Each number is 128 + 32 x the weight over its row's rms, rounded and kept within 0 to 255. Layers, rows and columns count from 0. Numbers have three digits each. The size before them is the row's rms in percent of the matrix's.

# layer 4 attention query, 448x448, rms 0.0948, rows 283-447, columns 32-63
109:087100098197109165087142120128098139150097111098067129159141161087142138036124181131144061116104
102:116164131119144154134156135169133121127138157126158117104169130141182089120105095158124163099136
109:122190143054068099117144087188113095129136123110084128173129151119083098072119074081143141121097
103:086136114161190154119185170103062141141095117137157158103081157167133142106086135088169135134150
106:126158152099146122143139151159193087189165148136082151114133183089208132116113130109095093158180
102:135098088162130042212139118124116080157111116113159093132175121178119113135178129138137150130098
113:071176096130104087126152089139136142098121202201134147125112166244091085138134119158140148114144
107:117080139055139127147157126084121174138098168114228068179138107164091164139141115162172105131153
114:122133090154069134062075145113101106167054189145177117151146135136083141121083131124160177091140
112:100130155126083123069092155066050139124149150097162141139147106169079153137134131120158156095112
112:128141079149088122120101119132142171155097156159200130080161120101078118081105132114133130119151
108:114123132135131112139165149178087184121154053106146150188167115101145125144125136079111104210112
110:114124130150169065170137138143131143103117114150075112166090139162103132168169130126088124115090
112:075184091104146153135132153112134101127114116133103131123111134232086162132152082164173153113097
110:141102165173078101087177093103147151136058168158146111161134098124155141091152153123107090098135
107:157186148086097128130153125192086085106116119094151124139133130109202161144061184095082137122112
108:181133171137166110191122101126094151123154118136167120168121129101107069029198086166113154130097
106:120124117086104159164064137178092085097143087092142097100101153123091110150064152189119091129064
109:127145137097173188145129096125129117092144122124140081111139140097142105175143127071064138157128
099:105085129167113151078134141109133103107094129111139170127149124118142127150075136146150182120141
105:057133184159065104096099065118114155063092094183176061117119083161092138152143184077124146099127
114:101124145169113056138152138143118146130139166150080154144158174107149060110158155209110119103138
095:117158173098064030111131164108143115066105177107088150097126031133108082069146195123124105160148
106:142114116115099094179185141123113105151136056054123130111130152114129157125074126107116128112159
124:101145141119116103125132098086130124121094175120205136124101118117097144122141120161186076154147
108:140095127162144107082075088168137086138104161115125135124144077134158119109212122094145179101142
114:135159124128099141130120104107135158133098108101102097123139075189161163083136138093139152118185
117:144156126128175086150131163160118143111173121109115144139100124156186115130117161110101146130094
110:148137159124086138129072067156114187171122175164103126103080125102130099093122160172141124087207
104:176109168146104130138133121095070142148170138192143203144144131078133102081188161174095127108128
107:168076095135109096062092122114178162146093106147131107051127099066099076170101169096094137068108
104:127106125115169184044124157179110163191069100121123109151163155173108181151103098095127176197117
109:155129069128120156100159148102161134097160093163172172152136143115125129094156076115125164132121
109:129112066165179095061124087128134146162106131083092104088135116114141129116108176149137108154094
100:121149081145141151185155190105164158089146128100127170159142127174099095105137136178116126140175
105:107095144090128185119162133129111011128085189210140114155147225133152135068131106148109076107164
102:141130185136098120099090138076085087122125177147139156154121072145213069064091106088095189182189
102:132147148122092135185069114094087147114112117142089123080150116092142103147143128178169151140131
090:089144178161049157110124143104125132123144122100167094118136130113117120166128144130167148133109
092:083107167213126158167107124110094100228140167192152135150161111149172192123125128093154140115108
093:147103102162115143129143139119147084129158154179147069109143147110093137171151111192091146086173
090:144111149112111148124146057119130160135087168112080065137149162113158126154123101178109115103133
094:183091128125146084153131135138091091145152128078112155150152175134122128122104132137135113139113
094:168123096115103093134097092127152123096120093095099137165149146078125081203101126143124157116163
097:139131171114088108119147154082154173194083111146116110115136199086142134092192095117196106150148
096:107144102099173121132156159146131134085154178179112138139163159133119123123152091125079143127111
094:151110075168154087150127144097136118133153093155143101154127127068093088164125124088117121091086
091:167107101101108088135148160125127135080124186116087154147121138169125134135145082116173139133180
093:168084138151191069140131133153098132141118082167122128098110131102115096138117117168137102108120
089:144156136196172137166179152091183101157125108111099119108113153133070087175126119130141161146151
093:087132111092101067117055149178114068100082096171140106107079113112236089121126175148121096121152
092:131122197126119128162161104089149112182142114154086112069128077181162129146143101121111122091121
095:083150150088162129095135132088171131146092145088161083135139092092107177128161097135152127088137
097:047176163144196125093147145141162122095207107124145135123139116165085154116104154083165166166128
096:140134178109059107128195098160095177140141124098059103134196076099135168152105171097125095132102
091:098183157113141140134190183103124121091146125088126167133165143135107145103157160109151083110119
097:097106109153035156087144078117174142145142185117169117115097144117164174128166172133166090140124
096:116119187154122105109097116139127102077158095168137105143150115175112119102113138118114136117090
091:082114157089121145151094132188143165092151048110094114119182081134161102167138152102133131038179
094:164123122107107085120174142170133136102141193127135197095184145147096178177099134112143131071146
095:135161128099132206090091157158128130157179166152137114137129111109079204154142115194141081160116
089:117140080137108107115116143175110103122157143107101072116105106150131084116119164115123132151165
094:091189101125134133097130177071138091128125122113187160185159154104195118141089169104126038156131
091:081174114117150124149169113146124157095103138149143136124114148213089157141149109151133143189099
095:107169098168185203085164078134101046094141081124097129115124186123118114173107186102127077094107
094:081083122189157014113074105116136161103118107142085121122135095066118162088133156167134113125075
096:090124169163134122165059161172143113081158137117161100101046086142152169167160143135127122164116
095:151095184175124102124087164179139131121097176150103176206102090147119103117101117115121111145144
096:094137099146137146110125145110142127143076157138148147101090134119123087179164111096029191132137
088:103135137132184064170155233099133155150120167124146116129095114118138090114103150099220172184074
089:105109123113112134173096186091117128053137130130127155075129131136083100152168100116127109165132
091:189155107090138106113135160140162097091092158093130087174146161162125138122158206129141124156138
090:159174106112109195123166172122135163107088145110153128144113084129145088099171089158114158090144
092:109133175059157103131141109157137143114136111131122148051124152100113120125181154171110161140111
088:107146117165117069070096092163133114152150126170104123081165133149093098079096200129108098129155
089:111128150148160132063087178104127155140130114110096150114191129156144154122126103087153169142158
092:133152155171157089100167120154144155157095137209082156143153147124098150161110130114156108137161
091:148150162098134155095168110203139075128119091097111111174090126102120138102185141088115136101089
091:149154203137123110117124119099133102117163138165111139121157095092170130105126212158078150126159
096:105142072105114109164119058113146174141134099095130159183153113133097139144124144156151106120162
099:044116116111119142114124073112154111139189099100183106116072179178055073241106147133142110129123
098:083131152130101083138170100093155115163145063145188155146120084091087129068126109139175132133113
094:136136163126163115144111167127164071102138100100186121114114084137116074152172112132161154128139
095:125166140129120179091119139081126142134109093105128150139135099144146121175156151083123118147082
094:118141161127105115184189160170164100070082131100150200139115171117119124088178071133217165163184
098:137148145171127082139163146181138133164128180108129132143116067124103102103157149119141132130093
093:106116149158139170118138173112129122143073104159113137105209094128159132075180164181177117156164
093:106167065170130164129163138100081119143159130124134144153126138135113107095112137119128097114098
094:193065137138158029072175122177175113064100192171166114150100152114168149114134150057126097110099
091:141201113119151118159177143117085125105116134105133135123104126141135145161134175082125152062108
100:132109096099134114108108130152148118200102103128036124128122143151083202112130145183132112193199
095:110174100125149109168103185100153128115131141101098179216103199135161143171159084137093121049144
087:106139169172102100103139112095063125068107111090136110168117100151139152080142126125131122077093
092:070117074090134169125193037135114053172078188162075102123156145102070170140126118129144149149100
089:134158108129160146165142133072187099128163156159078172161139135123140127068111139092118138125059
094:081166121137102184111107130217089050118159103112141126099189097145154143133120121085082122161149
098:103091171199150077140115118154088163127134132121095122113100038184074169171110107116143117123202
097:195108187175104121115133147215140100080128084156115144068084104142058145154116119167109156124171
093:128117116133109114169185112156110121148119162140088141162087129157155175061109163125150107174175
092:182174107117065146156152097077173104140121115140129222128116125077154141108101222175123114123172
092:133097173072139125149145128120205096203148132175069123120160128096131130133120097134140139161160
112:104190148131085127158131117105082140122176107137167172088067131119114103187146166128109088177151
106:109123178151152125084127180125164104169166124184110189108163173111100123125122094170091171183072
106:117138151114107114147088119163093158117106098098158091082129132093128202156102124135101158083169
100:101144144109164097138064113178105125088117155146097063094136150112150104154066103166144176123029
101:076072108100137133136164120093218163110126185151165213106072143069119106121096178115145115099188
107:134080156172142100145110148102146160142162152169094131129136097106143177184131168100061108169149
105:092098152109126122136115160058118177107109109125130140101192171100111098104093115121225142156121
108:125209137104126073157168180195134089119095155152127189095185155170121107127139082159109124150082
102:081155140169118089115136110113185170121180093102109125204083160153054092166170113098123165139136
113:099120124113152081093117116120091118125154140117128090137148117148147112121155140164038131133084
095:107178092124119120208132080134050161113109114148164142157058141141149125147042132112110117074119
110:146118151130134111138091105087120145128168118110109108168166103120113120074175117123160163152121
106:125110136148119115123127160077154118141114174129077096109135099118078143081130109176182128121128
107:147176169144121116120144108147157141148157148181192173063119135114090137142137170121118134117071
099:091111196119134100142163172125147053181115133130122153209165105136130141156148142102080098065151
104:131150145054148105118116107137126146123149083139134116129101120163128129114174120084090151117142
103:112186145137104118102108095130117131132078157135120152127106144127119105090127152108150166175176
106:123087131192061147121137086144125105135094027149164122144167135110151123116121135111131179172137
106:071117104078140130147153104098123076140167113111108086135108113141117116158106047131136094128082
098:136178164101060136201141114092144115147131131138121077134107160190117167062158116164117179082113
101:096076164116078111104086081145129133211160178128089136165109184142134166078086205179201150124105
107:178170076128098211131129121127079104116093142176102129103084089135144119103154131152080130126117
107:182134117067097177114155100143092107082127093148133136080101176116143142160108171115093179167186
102:175137132128144157129146174119103115133086097177115143135106119141154101133121089109150180158177
114:094162107108092117135142122185118046096166134125138106097207104128083108115090112114103088117144
106:132114056142093165124088137112146153087109145058172118108180176146143133179152150140150140166186
106:151117110122168106145070169131096089036125153127135113105119134126135142151074128090121142056108
108:148114150060122119104129112156092184111062074141217073125137011093125144104141140102139175147107
103:210165076138076142112097115147116165167115152173086093128164181154075134129131187149167155141097
100:189118152115072118097105168119126150098164109116132130150147116141131175123136118125089135113099
108:161160120132138151119181111152092112140118125142060081132119098201172163124164125152143108155163
107:131194136092044133137102084141130108104111102106101101143121112133119124141140144114107098169106
115:131129120143153119135090134159086164106115094092158120175111115106130119158155175132114125143041
100:116114132113081172131119117141081122117129163145116150088164115163137114134132108137137108122115
115:155158134147134032096105096150151130119106137120116117124172121150187071061203146097162146079173
114:140146171059131119129166149021175165151102168186110141109196108111095180147149116149127141107132
115:172083154114145140172167182124172146145185118123129142120157173134097161174067141103113073178125
107:117127138110154077103093080146220130179149155126083165106137071116197127133124109125058130134131
106:107128088126133132146113093119162123148162130210110127141107136080097176197101116134129138089143
101:113167145127120170086089141141197152128174186101101092063157100181157146131097105147109130051149
101:112100210179155160117107075168136082110140108158142091173124161130180168117144152145105211149098
110:135144117110117176145112123173126120136086177092132105157166125105143137096135190170112057059178
105:110131152111134136127102127184155179146109115132120100166076141083136124138129120147136124142150
114:080109138138122188110110109153039121139172150111042098142054143144114098151071125128128160138085
109:143132132126197098165135120137172164164122068142059110155133089111106194101165093138123127098110
104:109152187132136138117162152137112131182114099094179091148120142157094145143177124105133148117107
107:085147121176141115154122180095126115109107139073163139187180103115139212129145127129207137117105
111:103096139149115128138106118115127108152124131115104137116091140092126148148096131137087108091103
107:126080136135138090107077153061132131086137096109143125107128185172174104132166113139177120148162
116:143116139096130143149158117112123097119116116135174089113139108126125129213129113136153183154152
115:111145192076107129178053184116107131144162090109103143142092126114093069104101113122111117102140
107:106104160186138219165158147154167104141139119162102136132132096081093136123171081100146123106148
107:116156074087165135136093132102100110099187154156114176069092105151161093159104120088066060188193
101:145105143091134187110111119108113125086129088107110088187145129097124085139149160132125144124143
104:174132124165104130046112125120096101089108180072117095097060102132233130122141096116108094119128
110:090118123157088112138166085129132082069095120118133150133134198150148123083135108049173130162109
103:113129138130122127122127132163139119110125184101087121138122148141082125174150144132126048121148
102:096136037094126056082143119145122111120147138158127155179164099117186073095101155118128110120048
109:161151122116123227114113155097118149099142150133106150115163130116121109112185156093134143153130
116:162083121157127126192104116181131163146143093132207180123043095139151107144118131163125152145113
103:172096132192116167134144158151105159102116126093088077161073169157085141074053115110125118094182
112:150125118127122140124162126137118082130126090168085199130159129107117167156161182162177042128074
105:161138132186120129130196139112130092100103177190127108111193079168142107101092100112125097122096
109:147142133088126132170131153122121177113104119099109094132134144143143083128126158132115131123069